python train.py --n_kv_head=4 --bias="none" --init_std_qkv=0.0206 --dataset="wikipedia_en"
Each number is 200 + 30 x the weight over the matrix's rms, rounded and kept within 0 to 999. Layers, rows and columns count from 0.

# q: layer 6 attention query, 128x128, rms 0.142, rows 44-64, columns 64-127
# k: layer 6 attention key, 128x128, rms 0.147, rows 44-63, columns 64-127
# v: layer 6 attention value, 128x128, rms 0.213, rows 32-63, columns 64-127
# o: layer 6 attention output (transposed), 128x128, rms 0.176, rows 32-63, columns 64-127
q44,224,184,204,150,166,229,197,173,246,186,224,146,192,283,195,172,257,191,246,251,192,117,169,190,157,165,162,225,231,189,162,182,207,175,208,198,146,228,172,265,302,205,261,270,208,189,206,185,226,177,234,175,249,185,199,213,245,217,210,138,213,248,201,242
k44,176,155,241,249,222,176,207,242,159,229,214,215,138,223,205,210,185,187,203,228,195,202,232,124,201,178,214,166,237,216,217,190,223,210,160,201,188,228,229,190,225,178,202,239,194,173,201,165,222,257,196,187,204,146,193,220,245,182,252,146,198,240,168,174
q45,220,201,206,186,174,175,163,222,231,181,190,208,226,209,223,223,210,196,179,222,199,242,150,225,182,239,238,211,146,228,206,194,225,250,174,205,250,158,184,213,217,167,176,170,230,184,194,182,170,236,192,205,166,256,234,232,234,179,197,174,187,195,189,159
k45,184,173,203,179,166,211,233,215,260,214,146,150,193,208,216,234,166,234,211,156,221,195,220,171,165,220,190,227,176,231,168,196,184,192,172,166,259,222,189,155,178,171,203,183,219,163,143,143,177,192,154,236,176,226,228,170,172,294,251,147,172,198,226,206
q46,203,177,203,199,198,209,194,212,223,160,97,256,153,206,190,218,207,217,200,224,168,209,221,201,223,142,254,127,232,196,225,195,174,220,212,156,182,173,193,159,164,233,201,203,184,213,202,184,208,206,220,210,162,166,205,162,212,198,172,219,195,211,222,186
k46,212,196,189,225,168,165,198,202,157,164,200,234,198,218,134,183,222,243,206,225,264,178,225,226,214,158,194,179,243,136,183,238,144,176,233,174,159,194,253,213,200,211,143,141,210,209,223,193,236,146,165,171,173,196,149,198,234,166,141,210,196,162,198,236
q47,273,200,167,184,169,223,198,178,256,176,121,213,133,195,154,203,260,190,184,200,188,225,173,217,209,199,226,139,210,204,194,222,144,174,215,204,203,109,178,218,218,209,223,208,203,168,223,184,196,253,203,192,171,229,250,188,221,208,182,174,174,201,215,173
k47,188,159,147,148,118,288,172,197,192,151,101,201,204,210,180,153,197,184,182,239,171,208,165,180,238,183,218,246,180,293,143,215,204,228,230,233,218,236,179,210,179,204,186,139,232,144,193,216,209,167,228,142,192,238,191,193,234,263,214,200,236,227,226,177
q48,212,134,237,188,202,230,210,194,241,208,178,127,225,154,230,192,252,189,199,180,199,195,148,188,216,177,140,210,273,231,179,241,195,175,219,212,188,235,175,300,270,167,150,205,177,174,187,258,219,261,208,215,172,243,233,210,205,150,154,190,211,175,231,173
k48,203,207,283,213,249,256,205,236,101,181,242,221,209,159,251,258,156,167,197,181,167,208,197,219,160,194,168,171,113,198,215,187,223,243,213,234,131,236,197,220,197,184,210,162,180,264,232,210,157,217,256,222,258,173,192,204,284,175,227,182,199,215,235,171
q49,203,231,172,154,239,175,191,200,229,217,220,228,233,231,251,220,193,191,206,214,177,142,238,211,216,246,214,250,188,190,218,143,204,201,215,187,188,201,174,215,141,198,217,210,144,240,183,215,203,149,203,194,251,161,223,208,185,191,203,224,191,215,178,220
k49,170,156,187,216,159,175,230,175,249,208,166,152,129,186,167,191,226,210,244,176,245,183,196,175,225,237,211,193,204,207,135,184,159,161,220,189,218,173,210,212,200,150,152,212,177,201,222,224,177,185,169,138,168,197,188,188,225,196,214,229,232,219,181,248
q50,185,180,195,212,201,203,162,194,281,170,187,171,225,174,194,200,153,248,220,138,178,286,199,278,215,234,214,196,238,210,207,241,194,157,206,228,221,185,212,163,207,157,217,181,219,114,180,206,176,219,178,180,171,206,214,166,196,176,143,248,170,177,154,196
k50,212,211,218,225,227,175,152,196,207,165,189,216,197,172,207,225,249,238,178,183,180,210,208,236,240,217,193,175,195,135,268,261,139,171,206,183,197,203,158,214,181,155,167,133,201,207,214,191,216,175,216,235,160,201,191,179,203,239,189,218,188,169,166,193
q51,207,210,236,197,198,248,237,219,186,225,172,214,177,166,156,239,230,164,225,242,190,186,174,256,185,174,181,179,192,186,210,239,185,191,163,234,218,203,196,259,235,147,156,214,165,226,196,236,201,209,204,197,196,233,175,230,250,195,213,174,168,156,214,197
k51,190,167,168,156,188,280,169,198,184,207,200,157,213,229,238,193,123,160,202,166,111,223,173,269,227,152,218,164,188,219,179,197,267,175,217,177,165,208,211,224,200,228,219,212,158,157,173,237,227,256,168,224,193,213,190,213,239,192,160,167,205,184,214,164
q52,187,218,247,200,204,230,180,246,219,199,171,232,231,190,195,217,186,222,156,242,140,187,197,189,188,225,215,209,146,212,215,200,211,231,148,224,244,210,216,189,131,212,144,226,175,183,240,221,219,236,188,185,219,215,203,196,208,198,225,241,199,148,215,185
k52,205,173,248,239,185,217,195,228,256,184,218,224,261,187,184,196,172,193,145,191,220,176,169,240,191,194,199,237,216,131,224,184,153,160,165,185,211,181,214,171,177,224,170,296,229,230,238,153,178,185,261,189,216,198,218,227,199,195,182,202,172,184,196,251
q53,213,224,184,212,232,242,236,198,182,234,199,224,192,153,223,221,222,243,229,193,220,124,197,159,200,198,158,142,235,238,208,225,195,158,158,169,191,221,183,186,183,217,183,219,167,249,191,186,203,166,246,222,231,228,220,202,201,195,238,174,207,242,239,194
k53,233,224,190,218,250,152,234,192,137,214,228,174,160,193,244,224,249,130,228,214,152,248,118,192,177,212,166,173,192,187,254,176,235,224,162,193,187,238,165,197,202,263,195,267,173,274,202,226,184,214,183,233,236,175,181,232,251,189,118,197,256,204,201,176
q54,244,165,139,174,134,206,118,165,169,173,137,201,187,227,212,200,279,176,203,201,188,215,175,211,234,176,196,150,257,182,107,204,171,244,224,234,236,221,213,203,218,218,228,176,171,185,166,183,218,167,188,224,182,190,242,224,218,250,190,180,188,225,181,187
k54,232,159,214,182,214,203,236,187,219,227,118,228,159,171,180,217,213,205,205,185,161,214,205,202,247,181,198,192,199,219,150,174,215,278,274,167,213,197,246,208,202,190,208,233,147,219,177,192,183,186,154,178,167,230,165,190,215,201,180,201,213,157,239,212
q55,275,236,205,129,175,160,227,160,127,190,168,202,199,168,167,193,201,219,226,218,186,191,238,180,176,199,212,155,178,197,242,246,229,216,224,226,192,190,191,185,244,132,162,151,245,242,181,223,211,148,152,184,171,247,164,205,255,185,164,174,187,297,246,167
k55,209,191,180,134,168,201,188,205,213,195,202,162,168,208,178,166,197,195,233,238,197,223,144,244,151,188,209,203,272,168,187,190,210,199,193,254,188,221,182,168,194,242,234,163,245,207,199,195,250,252,181,206,205,207,224,170,159,200,182,173,198,238,188,175
q56,212,228,209,224,224,158,215,215,201,192,198,230,170,201,199,177,196,201,203,178,188,252,228,208,200,259,164,160,196,193,225,186,237,223,204,200,154,189,223,247,200,210,219,200,259,198,195,170,223,225,185,199,210,226,214,199,181,189,170,192,213,118,250,230
k56,260,248,149,180,174,180,121,213,221,187,205,208,232,195,230,167,206,176,193,236,218,238,210,198,194,201,197,152,198,190,241,235,196,164,174,199,199,180,228,214,184,228,184,206,242,154,178,147,224,213,196,190,242,203,262,190,182,139,159,213,173,166,233,201
q57,191,159,159,141,150,225,214,202,197,182,139,230,250,192,190,196,161,235,192,178,185,185,141,244,170,219,224,242,187,205,159,199,206,162,143,221,105,278,176,233,145,189,143,211,205,156,214,177,210,233,227,186,209,201,219,228,174,241,212,161,201,219,184,211
k57,208,215,197,225,145,200,246,222,252,174,186,224,204,207,235,246,178,194,200,138,198,198,199,242,192,193,178,187,174,220,230,161,192,127,150,194,148,300,181,179,210,211,221,267,210,164,223,216,202,261,182,199,217,172,159,206,224,250,197,143,201,228,217,185
q58,190,193,246,145,196,202,198,224,226,254,200,166,185,223,206,201,223,212,201,193,184,168,182,163,204,207,221,166,245,212,254,192,287,244,231,157,261,213,227,182,217,238,244,179,217,178,178,204,171,224,217,221,234,180,229,177,216,161,212,206,176,148,161,163
k58,215,211,207,218,223,162,170,221,166,216,193,177,232,255,241,157,180,164,182,247,187,160,221,185,181,194,202,209,202,141,234,255,206,267,168,185,161,176,204,174,227,248,190,174,163,220,215,181,237,149,214,136,220,206,159,196,196,172,212,232,182,164,191,183
q59,148,209,198,156,217,227,191,215,194,163,175,172,223,215,253,186,162,218,193,202,192,193,243,187,228,243,210,265,288,166,193,207,191,185,188,208,217,202,220,202,209,155,173,173,195,215,212,196,227,160,130,197,198,227,198,191,150,235,204,235,232,149,206,194
k59,177,267,135,192,206,156,223,243,198,192,263,186,211,190,257,264,201,143,217,180,161,197,157,208,248,223,181,256,194,174,233,223,222,232,226,239,176,162,158,132,177,201,173,178,225,216,220,183,197,206,205,172,202,177,166,208,219,187,207,226,213,156,189,230
q60,228,196,192,198,173,243,139,180,180,189,245,223,204,184,229,225,187,239,239,218,188,175,231,174,191,258,199,234,199,189,188,243,216,159,211,177,207,256,181,246,138,220,167,176,231,210,168,197,112,150,226,199,189,198,207,250,180,175,197,206,219,228,161,161
k60,200,188,168,190,170,184,187,212,125,163,238,203,252,207,184,196,217,192,206,231,160,160,171,206,218,202,236,198,226,216,202,204,152,166,210,157,189,151,205,191,175,204,218,179,271,196,193,247,137,178,206,195,162,202,198,244,198,205,192,215,188,174,152,159
q61,225,172,226,237,250,168,222,263,227,133,188,187,238,198,215,165,185,195,212,175,166,159,182,181,248,205,209,248,230,208,183,235,212,237,207,168,260,163,179,194,189,228,245,192,178,212,248,189,254,228,173,196,213,169,206,194,208,248,208,208,198,137,159,181
k61,218,184,183,215,240,141,185,215,152,213,203,200,211,197,165,192,197,178,241,128,185,210,239,192,186,204,199,187,184,182,233,158,237,202,192,266,182,211,179,232,204,223,221,192,202,235,217,179,201,178,284,186,188,193,204,144,185,168,227,223,180,262,235,139
q62,203,191,187,216,189,242,197,154,194,165,235,139,171,217,182,204,264,195,209,197,200,142,137,229,160,210,203,178,211,184,152,184,154,157,250,184,207,236,133,235,244,132,231,187,181,178,220,172,188,259,208,206,203,188,205,204,196,141,201,141,158,135,208,230
k62,214,196,190,212,171,223,232,184,178,224,168,195,162,228,217,219,194,229,171,220,120,189,202,139,159,226,181,220,218,212,182,200,242,229,192,223,181,254,200,237,151,165,189,219,230,104,193,172,160,160,200,190,230,167,214,167,200,221,246,181,184,171,220,251
q63,228,254,211,187,156,214,172,185,146,214,166,220,200,231,180,242,179,237,222,222,193,207,220,143,242,158,195,117,130,212,237,178,240,156,195,208,170,213,153,234,235,118,242,170,223,208,131,228,170,137,244,171,188,240,189,265,236,227,179,156,194,214,231,246
k63,241,170,192,182,164,169,202,232,185,225,252,231,209,196,189,174,135,225,198,227,233,181,178,164,204,214,173,248,195,207,228,201,234,193,253,201,217,224,240,159,213,212,202,223,157,239,235,228,222,245,166,183,195,149,211,171,186,186,204,203,214,192,159,206
v32,198,214,178,193,179,200,224,219,240,212,184,206,210,228,204,174,199,209,195,230,195,213,162,215,184,174,199,203,192,184,208,206,200,192,188,174,190,183,182,188,159,195,193,188,187,228,218,193,208,188,227,211,215,196,197,225,196,186,181,190,204,181,192,203
o32,192,190,193,204,190,200,200,221,205,185,242,188,243,169,205,168,208,173,193,167,204,148,186,198,249,193,163,174,197,185,197,215,194,275,173,197,169,227,213,202,178,192,173,203,190,148,214,202,203,183,222,172,190,204,213,167,178,199,189,215,223,205,218,189
v33,174,203,227,202,210,221,194,213,197,192,185,230,243,214,215,187,189,191,198,182,217,210,174,187,205,198,178,198,189,192,201,199,197,216,207,222,170,197,193,208,224,213,196,200,204,208,208,214,209,187,190,230,192,211,176,192,217,201,227,217,210,240,208,193
o33,208,156,188,208,184,204,175,198,180,247,203,192,167,186,204,152,222,201,187,219,195,196,177,230,173,218,177,202,182,225,199,212,219,210,208,172,162,165,204,222,199,235,239,153,181,203,177,230,219,207,210,219,211,212,211,220,215,189,139,196,174,206,223,192
v34,194,201,199,201,188,215,227,224,170,220,216,219,187,204,210,242,198,189,183,215,228,212,193,230,212,224,187,223,173,185,187,197,196,175,184,210,188,173,195,197,203,197,202,228,201,230,201,186,202,180,164,212,216,206,208,192,181,189,202,143,206,232,206,230
o34,212,177,169,219,207,183,189,167,180,199,230,166,188,179,182,187,203,212,219,211,160,217,235,178,204,186,216,167,228,227,157,210,171,214,201,208,196,197,187,183,175,216,166,145,172,238,178,197,186,224,244,167,178,188,239,133,217,189,197,214,173,223,192,199
v35,200,214,198,186,189,222,205,208,221,199,210,195,221,182,195,182,224,179,167,197,242,209,199,172,193,241,188,211,206,187,201,195,226,200,199,192,172,195,215,189,190,232,187,175,230,215,189,214,228,200,155,167,173,216,203,220,197,152,206,190,204,194,224,160
o35,198,182,266,216,212,193,203,202,171,183,189,214,206,217,182,227,168,222,227,196,187,193,140,232,202,215,207,137,188,172,168,182,212,158,198,153,230,220,211,187,223,171,190,192,183,181,189,199,212,219,221,185,194,216,164,192,205,157,201,215,188,180,271,245
v36,214,228,205,229,208,226,236,214,195,215,176,219,191,182,201,205,193,193,212,180,205,218,203,207,208,183,200,212,212,198,220,181,208,215,192,208,182,178,203,202,221,190,190,196,189,223,194,202,190,204,207,210,187,221,165,217,179,194,223,178,203,199,212,222
o36,185,191,203,169,196,215,173,204,171,211,221,198,209,191,211,232,189,194,176,227,239,206,212,190,223,220,214,251,184,197,169,218,193,201,187,186,204,207,175,201,209,244,167,171,213,235,178,225,200,160,199,189,192,160,207,199,231,169,205,187,176,208,217,190
v37,187,173,227,221,201,220,189,185,197,197,208,200,240,210,203,236,208,193,199,172,184,185,219,230,190,226,211,195,191,190,212,182,173,205,198,185,213,191,180,219,212,203,181,249,171,217,189,179,204,177,224,224,175,233,168,252,188,186,218,191,214,212,207,213
o37,223,224,178,198,189,210,173,210,229,200,186,181,163,193,233,222,210,219,241,215,173,169,179,237,203,244,193,197,168,234,214,194,230,138,220,193,188,182,195,178,211,249,222,165,182,186,211,232,153,192,184,173,215,197,242,191,200,193,207,161,209,229,192,203
v38,187,174,203,187,162,167,223,233,167,184,190,199,146,196,166,214,167,225,190,196,176,192,182,215,223,207,204,241,200,194,173,213,168,200,199,211,220,184,232,207,204,174,191,212,179,202,189,175,223,205,213,194,232,161,195,248,191,199,182,185,181,221,182,242
o38,201,245,199,213,192,179,169,198,209,178,163,191,275,208,224,172,239,160,206,205,168,187,233,181,167,227,218,228,194,218,207,159,212,214,153,221,216,158,198,173,215,211,190,191,186,213,177,181,199,182,157,225,214,199,180,173,173,267,271,231,198,203,156,200
v39,193,211,207,169,185,202,251,196,203,218,215,218,221,209,203,169,175,191,206,181,205,190,159,188,230,210,250,219,222,198,207,174,180,215,203,214,201,178,211,208,201,215,173,210,221,179,188,176,178,245,203,193,203,186,218,198,219,220,203,174,226,187,196,196
o39,192,208,224,188,181,185,239,217,215,197,196,196,186,212,184,225,189,212,213,240,161,208,234,176,218,201,134,204,182,187,166,194,185,210,180,171,207,206,188,218,184,169,206,190,199,197,247,216,222,167,209,232,212,193,228,202,209,238,220,191,165,166,217,209
v40,217,183,178,184,196,196,184,185,206,193,200,205,182,213,190,191,176,196,219,192,190,228,179,222,205,196,173,194,217,195,194,172,200,204,167,212,182,210,172,193,185,187,220,190,190,214,191,184,196,209,225,226,218,194,207,213,226,182,189,194,172,196,225,225
o40,196,220,216,185,150,218,231,217,211,192,177,174,219,198,244,227,187,193,201,168,233,189,233,172,226,247,200,201,203,200,203,197,202,240,193,210,177,200,194,233,174,212,215,221,211,224,199,195,232,208,179,225,225,212,186,215,223,204,207,220,239,219,168,214
v41,203,192,236,168,210,217,204,191,187,178,180,212,202,210,179,205,180,188,213,203,187,151,197,187,198,181,187,201,209,216,191,206,180,171,178,202,182,189,204,189,181,216,162,177,205,216,204,197,175,185,180,199,208,189,225,218,210,214,192,185,191,183,170,242
o41,235,178,166,224,170,149,223,201,201,202,202,193,196,198,196,147,221,211,198,217,202,197,198,193,228,205,214,212,192,227,195,187,180,221,215,212,204,164,185,196,211,195,252,212,166,172,195,200,205,198,206,123,208,198,185,198,170,211,234,170,197,200,203,166
v42,196,178,186,214,200,195,215,216,179,191,190,238,184,202,189,208,209,191,181,198,216,224,186,180,200,226,173,180,240,190,229,200,217,206,197,187,183,219,164,190,172,190,208,218,198,209,200,192,205,192,221,216,217,166,198,212,211,227,209,203,193,169,186,198
o42,250,192,171,169,184,218,152,163,182,236,174,209,201,205,224,225,128,195,185,216,207,198,196,193,208,146,183,194,222,199,193,224,175,206,222,189,183,158,182,216,213,222,186,214,186,157,197,192,194,230,177,180,215,216,194,196,228,202,191,239,235,262,202,233
v43,211,181,181,184,186,235,182,187,227,187,194,193,212,215,173,188,222,241,189,167,222,229,203,191,187,210,224,211,200,215,200,208,194,227,181,179,216,218,234,202,227,248,177,215,199,168,238,224,180,220,189,213,227,227,201,202,211,212,199,233,218,199,236,208
o43,220,207,197,183,167,205,224,242,179,222,185,173,183,194,239,197,196,235,212,211,192,206,200,214,188,177,166,214,222,187,173,215,195,153,166,207,176,198,192,206,204,217,219,191,229,201,180,195,211,168,239,229,184,189,208,215,179,196,186,210,194,195,187,219
v44,189,192,213,191,189,181,223,218,147,194,197,190,179,183,191,203,207,217,184,170,202,232,180,237,209,218,182,209,198,224,197,168,201,210,199,205,189,184,195,207,175,167,212,199,198,174,194,200,231,175,213,216,240,170,193,215,202,213,191,201,208,187,191,185
o44,223,226,171,213,217,235,192,187,204,250,250,180,218,246,233,182,195,193,217,234,238,179,219,185,190,201,213,217,222,225,201,207,183,195,230,200,219,169,196,160,237,255,195,187,201,225,215,190,190,235,211,208,206,185,224,200,219,251,210,206,225,172,208,231
v45,227,196,193,219,191,216,201,222,211,222,164,194,154,175,178,201,203,199,159,205,240,163,201,162,181,229,178,215,196,188,187,177,216,199,199,201,181,211,205,195,195,177,203,188,189,162,218,185,191,207,216,204,191,197,207,184,217,211,205,228,210,195,214,219
o45,207,195,228,182,188,187,185,185,190,181,155,225,189,205,275,187,247,196,218,187,159,203,196,202,216,173,235,190,219,185,247,209,193,208,241,180,182,179,157,237,204,214,191,186,237,182,204,188,195,204,163,240,213,182,189,216,195,205,233,162,196,196,216,222
v46,218,191,190,230,252,164,203,214,218,202,210,189,177,201,186,217,221,189,220,157,211,205,214,169,201,205,201,227,191,181,212,192,192,190,190,209,213,168,174,199,194,211,206,237,196,211,190,193,173,236,236,231,214,197,211,223,190,197,192,190,202,187,215,242
o46,175,217,200,185,215,191,241,227,193,206,187,176,211,146,186,195,202,202,179,199,200,196,184,239,222,206,196,239,271,193,233,215,188,193,129,194,216,245,187,207,182,166,170,209,220,234,199,209,197,158,170,163,191,214,215,157,246,183,187,221,179,236,194,195
v47,183,227,195,204,235,199,173,208,210,220,189,210,220,192,209,212,213,222,198,237,210,222,203,178,231,175,208,215,215,206,196,194,226,224,210,206,221,187,181,182,214,214,208,181,198,221,219,227,235,196,188,206,218,228,204,178,253,185,203,206,200,197,211,165
o47,242,184,177,165,201,215,195,163,178,168,199,195,218,153,145,227,215,208,179,169,215,233,220,187,192,215,210,174,197,211,171,212,230,183,225,221,205,205,199,188,188,173,190,215,206,188,172,242,198,228,179,222,160,198,181,186,202,208,152,163,173,171,227,185
v48,207,192,205,177,204,225,233,182,186,195,204,216,185,180,190,210,164,194,225,194,198,181,207,201,201,221,193,219,182,187,198,174,174,243,216,207,189,169,200,211,213,194,226,212,201,236,224,217,216,208,166,187,202,201,177,187,216,176,220,200,210,215,184,201
o48,220,219,221,218,205,191,238,181,225,181,220,188,196,164,210,163,160,183,173,222,188,224,222,201,204,216,180,185,183,220,185,214,259,172,197,203,177,183,222,223,191,234,160,177,203,215,190,185,188,165,230,199,155,212,202,226,226,181,179,200,164,168,211,193
v49,165,186,191,209,187,196,194,210,194,196,201,210,204,202,223,191,187,198,193,227,210,193,194,181,198,205,204,184,233,221,222,182,212,225,218,221,160,206,190,226,224,169,179,213,217,215,201,188,209,206,186,210,224,190,193,210,197,186,193,214,190,222,212,181
o49,229,210,245,173,165,189,200,172,192,223,177,162,201,240,169,200,223,165,204,207,217,185,224,169,196,179,208,175,187,181,178,186,199,218,238,182,203,215,225,199,210,178,220,203,165,234,181,234,217,235,239,179,177,207,228,173,201,211,195,196,234,203,206,210
v50,211,183,222,199,232,187,228,255,208,206,149,179,182,222,207,207,210,189,193,220,202,163,223,243,214,204,181,233,197,182,174,210,181,180,151,199,190,181,228,249,218,203,186,210,179,190,200,182,165,189,212,204,220,181,203,215,184,211,178,226,168,224,173,207
o50,218,184,191,191,195,212,157,241,182,256,207,209,178,218,223,209,199,219,160,238,221,258,186,210,198,212,200,193,189,220,276,200,176,204,198,200,167,251,180,199,179,194,224,147,194,223,175,170,202,192,247,196,172,204,180,188,202,196,267,168,217,225,220,177
v51,206,155,174,210,174,174,190,198,175,235,209,184,197,202,203,215,192,230,187,185,183,207,211,175,198,207,208,211,228,204,209,191,212,192,232,219,202,230,215,218,162,174,201,176,166,204,218,202,178,207,221,207,161,211,191,217,218,172,218,219,152,175,164,219
o51,175,231,178,185,204,215,204,187,184,166,166,254,198,189,179,191,224,209,168,234,212,211,178,240,196,166,186,183,191,207,180,153,192,221,217,246,171,153,115,230,163,178,229,174,200,235,176,165,197,185,193,188,210,226,197,210,178,223,235,175,264,221,187,215
v52,221,221,221,200,174,193,205,198,211,192,215,210,204,225,180,192,192,187,220,205,194,207,234,197,225,170,205,208,220,233,186,194,184,208,237,186,199,189,191,195,220,208,212,189,206,164,212,187,186,182,180,169,161,194,186,201,213,217,204,203,201,204,180,197
o52,187,215,189,211,224,199,193,231,247,186,193,182,195,195,216,187,165,185,193,215,222,182,188,188,172,196,192,177,196,191,206,175,210,182,200,207,216,195,196,188,220,188,229,210,168,187,213,195,245,230,192,225,237,218,230,216,178,180,229,167,224,181,250,190
v53,218,220,213,214,206,194,198,157,171,161,185,219,216,236,204,212,216,225,221,194,191,189,162,216,211,179,212,218,205,225,221,199,204,176,175,216,155,208,208,208,213,179,207,224,173,181,189,194,196,177,210,194,227,184,178,214,211,211,205,158,187,231,209,223
o53,157,201,195,233,146,213,176,233,185,237,192,138,189,188,211,179,179,189,177,203,169,208,227,161,222,187,225,247,202,208,217,244,185,206,247,184,184,187,189,173,181,213,215,187,209,218,196,226,172,191,222,190,202,226,192,213,221,199,226,212,185,185,207,190
v54,189,219,206,190,167,192,198,213,187,180,190,223,220,223,178,197,208,171,194,184,210,184,220,249,158,197,193,182,218,209,235,186,180,179,203,203,225,190,204,185,202,193,191,195,208,199,177,191,192,215,206,197,215,208,199,199,216,189,232,177,214,232,184,221
o54,203,176,199,217,198,180,169,154,199,234,214,235,160,206,219,184,218,178,194,194,162,194,182,172,200,157,193,223,191,205,177,188,226,208,189,236,220,192,194,190,224,217,235,187,184,207,218,188,173,176,219,212,224,196,226,173,241,134,200,194,171,204,230,217
v55,195,227,172,215,199,177,265,194,202,203,192,181,198,204,199,190,192,179,180,228,196,192,200,177,177,181,206,218,192,187,165,185,204,194,178,213,197,210,182,210,186,189,173,225,165,191,153,172,195,159,171,221,225,184,158,200,199,206,190,207,192,156,213,209
o55,192,169,182,151,219,196,163,208,179,161,224,235,186,212,189,197,157,198,194,241,163,247,217,182,210,173,195,193,171,210,217,209,217,210,238,123,159,176,207,214,164,216,220,191,199,196,259,209,158,209,224,175,200,216,172,170,244,210,230,238,184,223,183,208
v56,201,200,211,195,206,188,193,200,211,209,175,206,243,208,177,156,219,207,179,186,215,171,213,199,232,181,206,240,230,193,202,154,209,197,187,178,173,184,181,215,211,143,220,174,177,177,202,193,182,201,208,206,165,197,193,198,175,199,187,203,211,187,200,200
o56,231,192,208,233,165,194,197,239,182,185,194,261,153,174,237,199,237,200,184,155,212,203,207,212,183,193,160,238,227,216,184,217,188,199,218,247,208,190,189,191,183,237,172,210,215,175,253,165,204,233,177,216,167,237,201,217,192,199,224,238,193,171,230,201
v57,197,205,200,188,195,214,161,172,197,192,183,191,215,152,189,193,204,205,208,201,221,222,168,191,206,212,198,167,206,174,194,188,153,234,220,166,202,171,189,200,206,188,223,212,227,219,231,231,205,191,154,228,215,189,185,209,198,222,197,197,224,169,169,177
o57,195,178,226,210,264,181,219,241,213,186,241,213,193,198,180,183,226,202,233,180,165,160,223,208,213,193,191,181,193,197,192,182,185,189,171,212,215,200,255,234,205,230,171,253,176,191,175,195,193,189,227,205,209,202,214,203,188,171,182,198,181,194,211,211
v58,214,221,206,229,210,252,211,201,220,191,178,208,196,214,181,184,223,173,206,210,217,235,200,214,221,184,200,211,206,171,201,212,169,173,190,207,194,221,224,182,235,193,210,193,197,165,209,201,189,143,186,211,147,189,172,234,198,205,214,204,254,176,183,176
o58,206,195,170,230,207,137,203,231,164,170,214,212,178,178,211,209,238,232,209,170,195,188,216,216,149,223,164,205,225,175,197,201,224,233,198,195,181,190,195,195,198,243,225,237,179,213,190,134,211,234,235,221,222,166,228,188,222,186,186,226,113,183,181,197
v59,213,205,178,197,230,200,182,212,198,229,223,226,223,149,210,196,220,179,208,189,207,200,212,228,188,165,235,180,199,208,224,216,213,189,217,194,185,199,191,203,216,205,221,199,224,190,202,180,179,215,189,189,164,233,209,228,212,196,177,232,203,209,224,155
o59,168,188,216,190,204,190,226,198,174,191,211,212,226,197,210,207,230,201,187,186,212,180,143,167,217,229,242,228,230,213,181,216,196,207,222,202,207,245,205,239,231,184,201,214,180,213,191,222,182,200,177,203,250,203,213,246,220,151,160,187,198,186,214,242
v60,196,238,197,208,210,212,202,210,172,194,196,207,180,162,212,190,192,177,180,203,181,244,215,188,164,188,188,196,180,192,243,224,217,222,175,217,217,197,204,200,159,209,195,171,211,184,208,202,192,207,203,186,199,175,211,216,221,172,181,179,220,183,215,197
o60,209,132,223,210,199,177,206,208,203,226,201,216,218,207,202,226,231,209,198,168,272,170,159,196,222,177,216,232,197,189,157,226,195,239,193,190,207,192,246,184,233,217,192,210,195,186,151,186,195,225,242,151,221,222,205,162,182,205,225,180,202,175,189,267
v61,214,187,204,208,213,192,199,189,224,213,180,198,184,188,179,203,196,164,221,203,188,205,211,203,204,207,182,207,208,191,190,181,188,212,224,220,209,218,199,196,218,179,194,191,176,197,226,201,202,192,172,218,172,178,220,193,159,211,188,227,190,222,204,210
o61,232,213,173,203,220,162,197,212,184,190,226,188,184,197,196,182,208,213,209,225,181,178,167,189,171,183,252,251,199,213,236,211,188,177,189,184,187,189,192,181,214,219,207,192,248,196,215,209,208,217,169,207,173,238,206,221,225,208,186,163,197,202,206,174
v62,226,225,196,194,186,216,200,217,163,220,200,193,174,186,218,202,235,215,210,185,217,141,212,209,189,214,224,206,209,204,188,210,194,187,186,199,207,199,173,188,198,177,199,191,196,209,206,189,208,182,228,160,206,231,204,216,230,207,200,188,180,207,184,217
o62,207,244,242,192,190,162,185,211,227,184,198,224,223,163,256,181,210,204,213,197,209,212,251,202,209,244,224,236,209,186,241,193,218,185,184,220,219,191,204,247,185,168,156,155,198,231,175,217,211,224,177,195,222,163,198,165,196,166,238,230,194,181,193,242
v63,205,193,188,198,203,182,207,177,199,181,198,205,202,195,202,222,190,185,200,220,189,186,209,204,190,198,197,226,209,202,217,233,145,213,210,171,214,210,193,231,231,218,196,211,198,189,225,168,175,188,192,216,179,217,184,208,221,198,223,176,163,180,174,191
o63,235,239,170,230,245,206,196,207,198,194,169,220,197,204,191,168,189,181,214,204,217,239,199,218,209,199,196,179,170,211,165,186,204,194,187,200,195,220,204,210,180,136,207,179,183,204,167,210,166,210,212,149,241,190,178,207,181,231,202,172,196,219,183,207
q64,187,197,179,213,184,205,181,199,196,201,194,175,228,182,187,190,195,200,183,192,201,186,199,185,188,177,215,202,201,200,194,202,206,207,184,198,208,217,189,201,202,219,192,206,197,231,213,193,200,194,208,202,197,200,200,223,180,170,174,223,160,206,197,194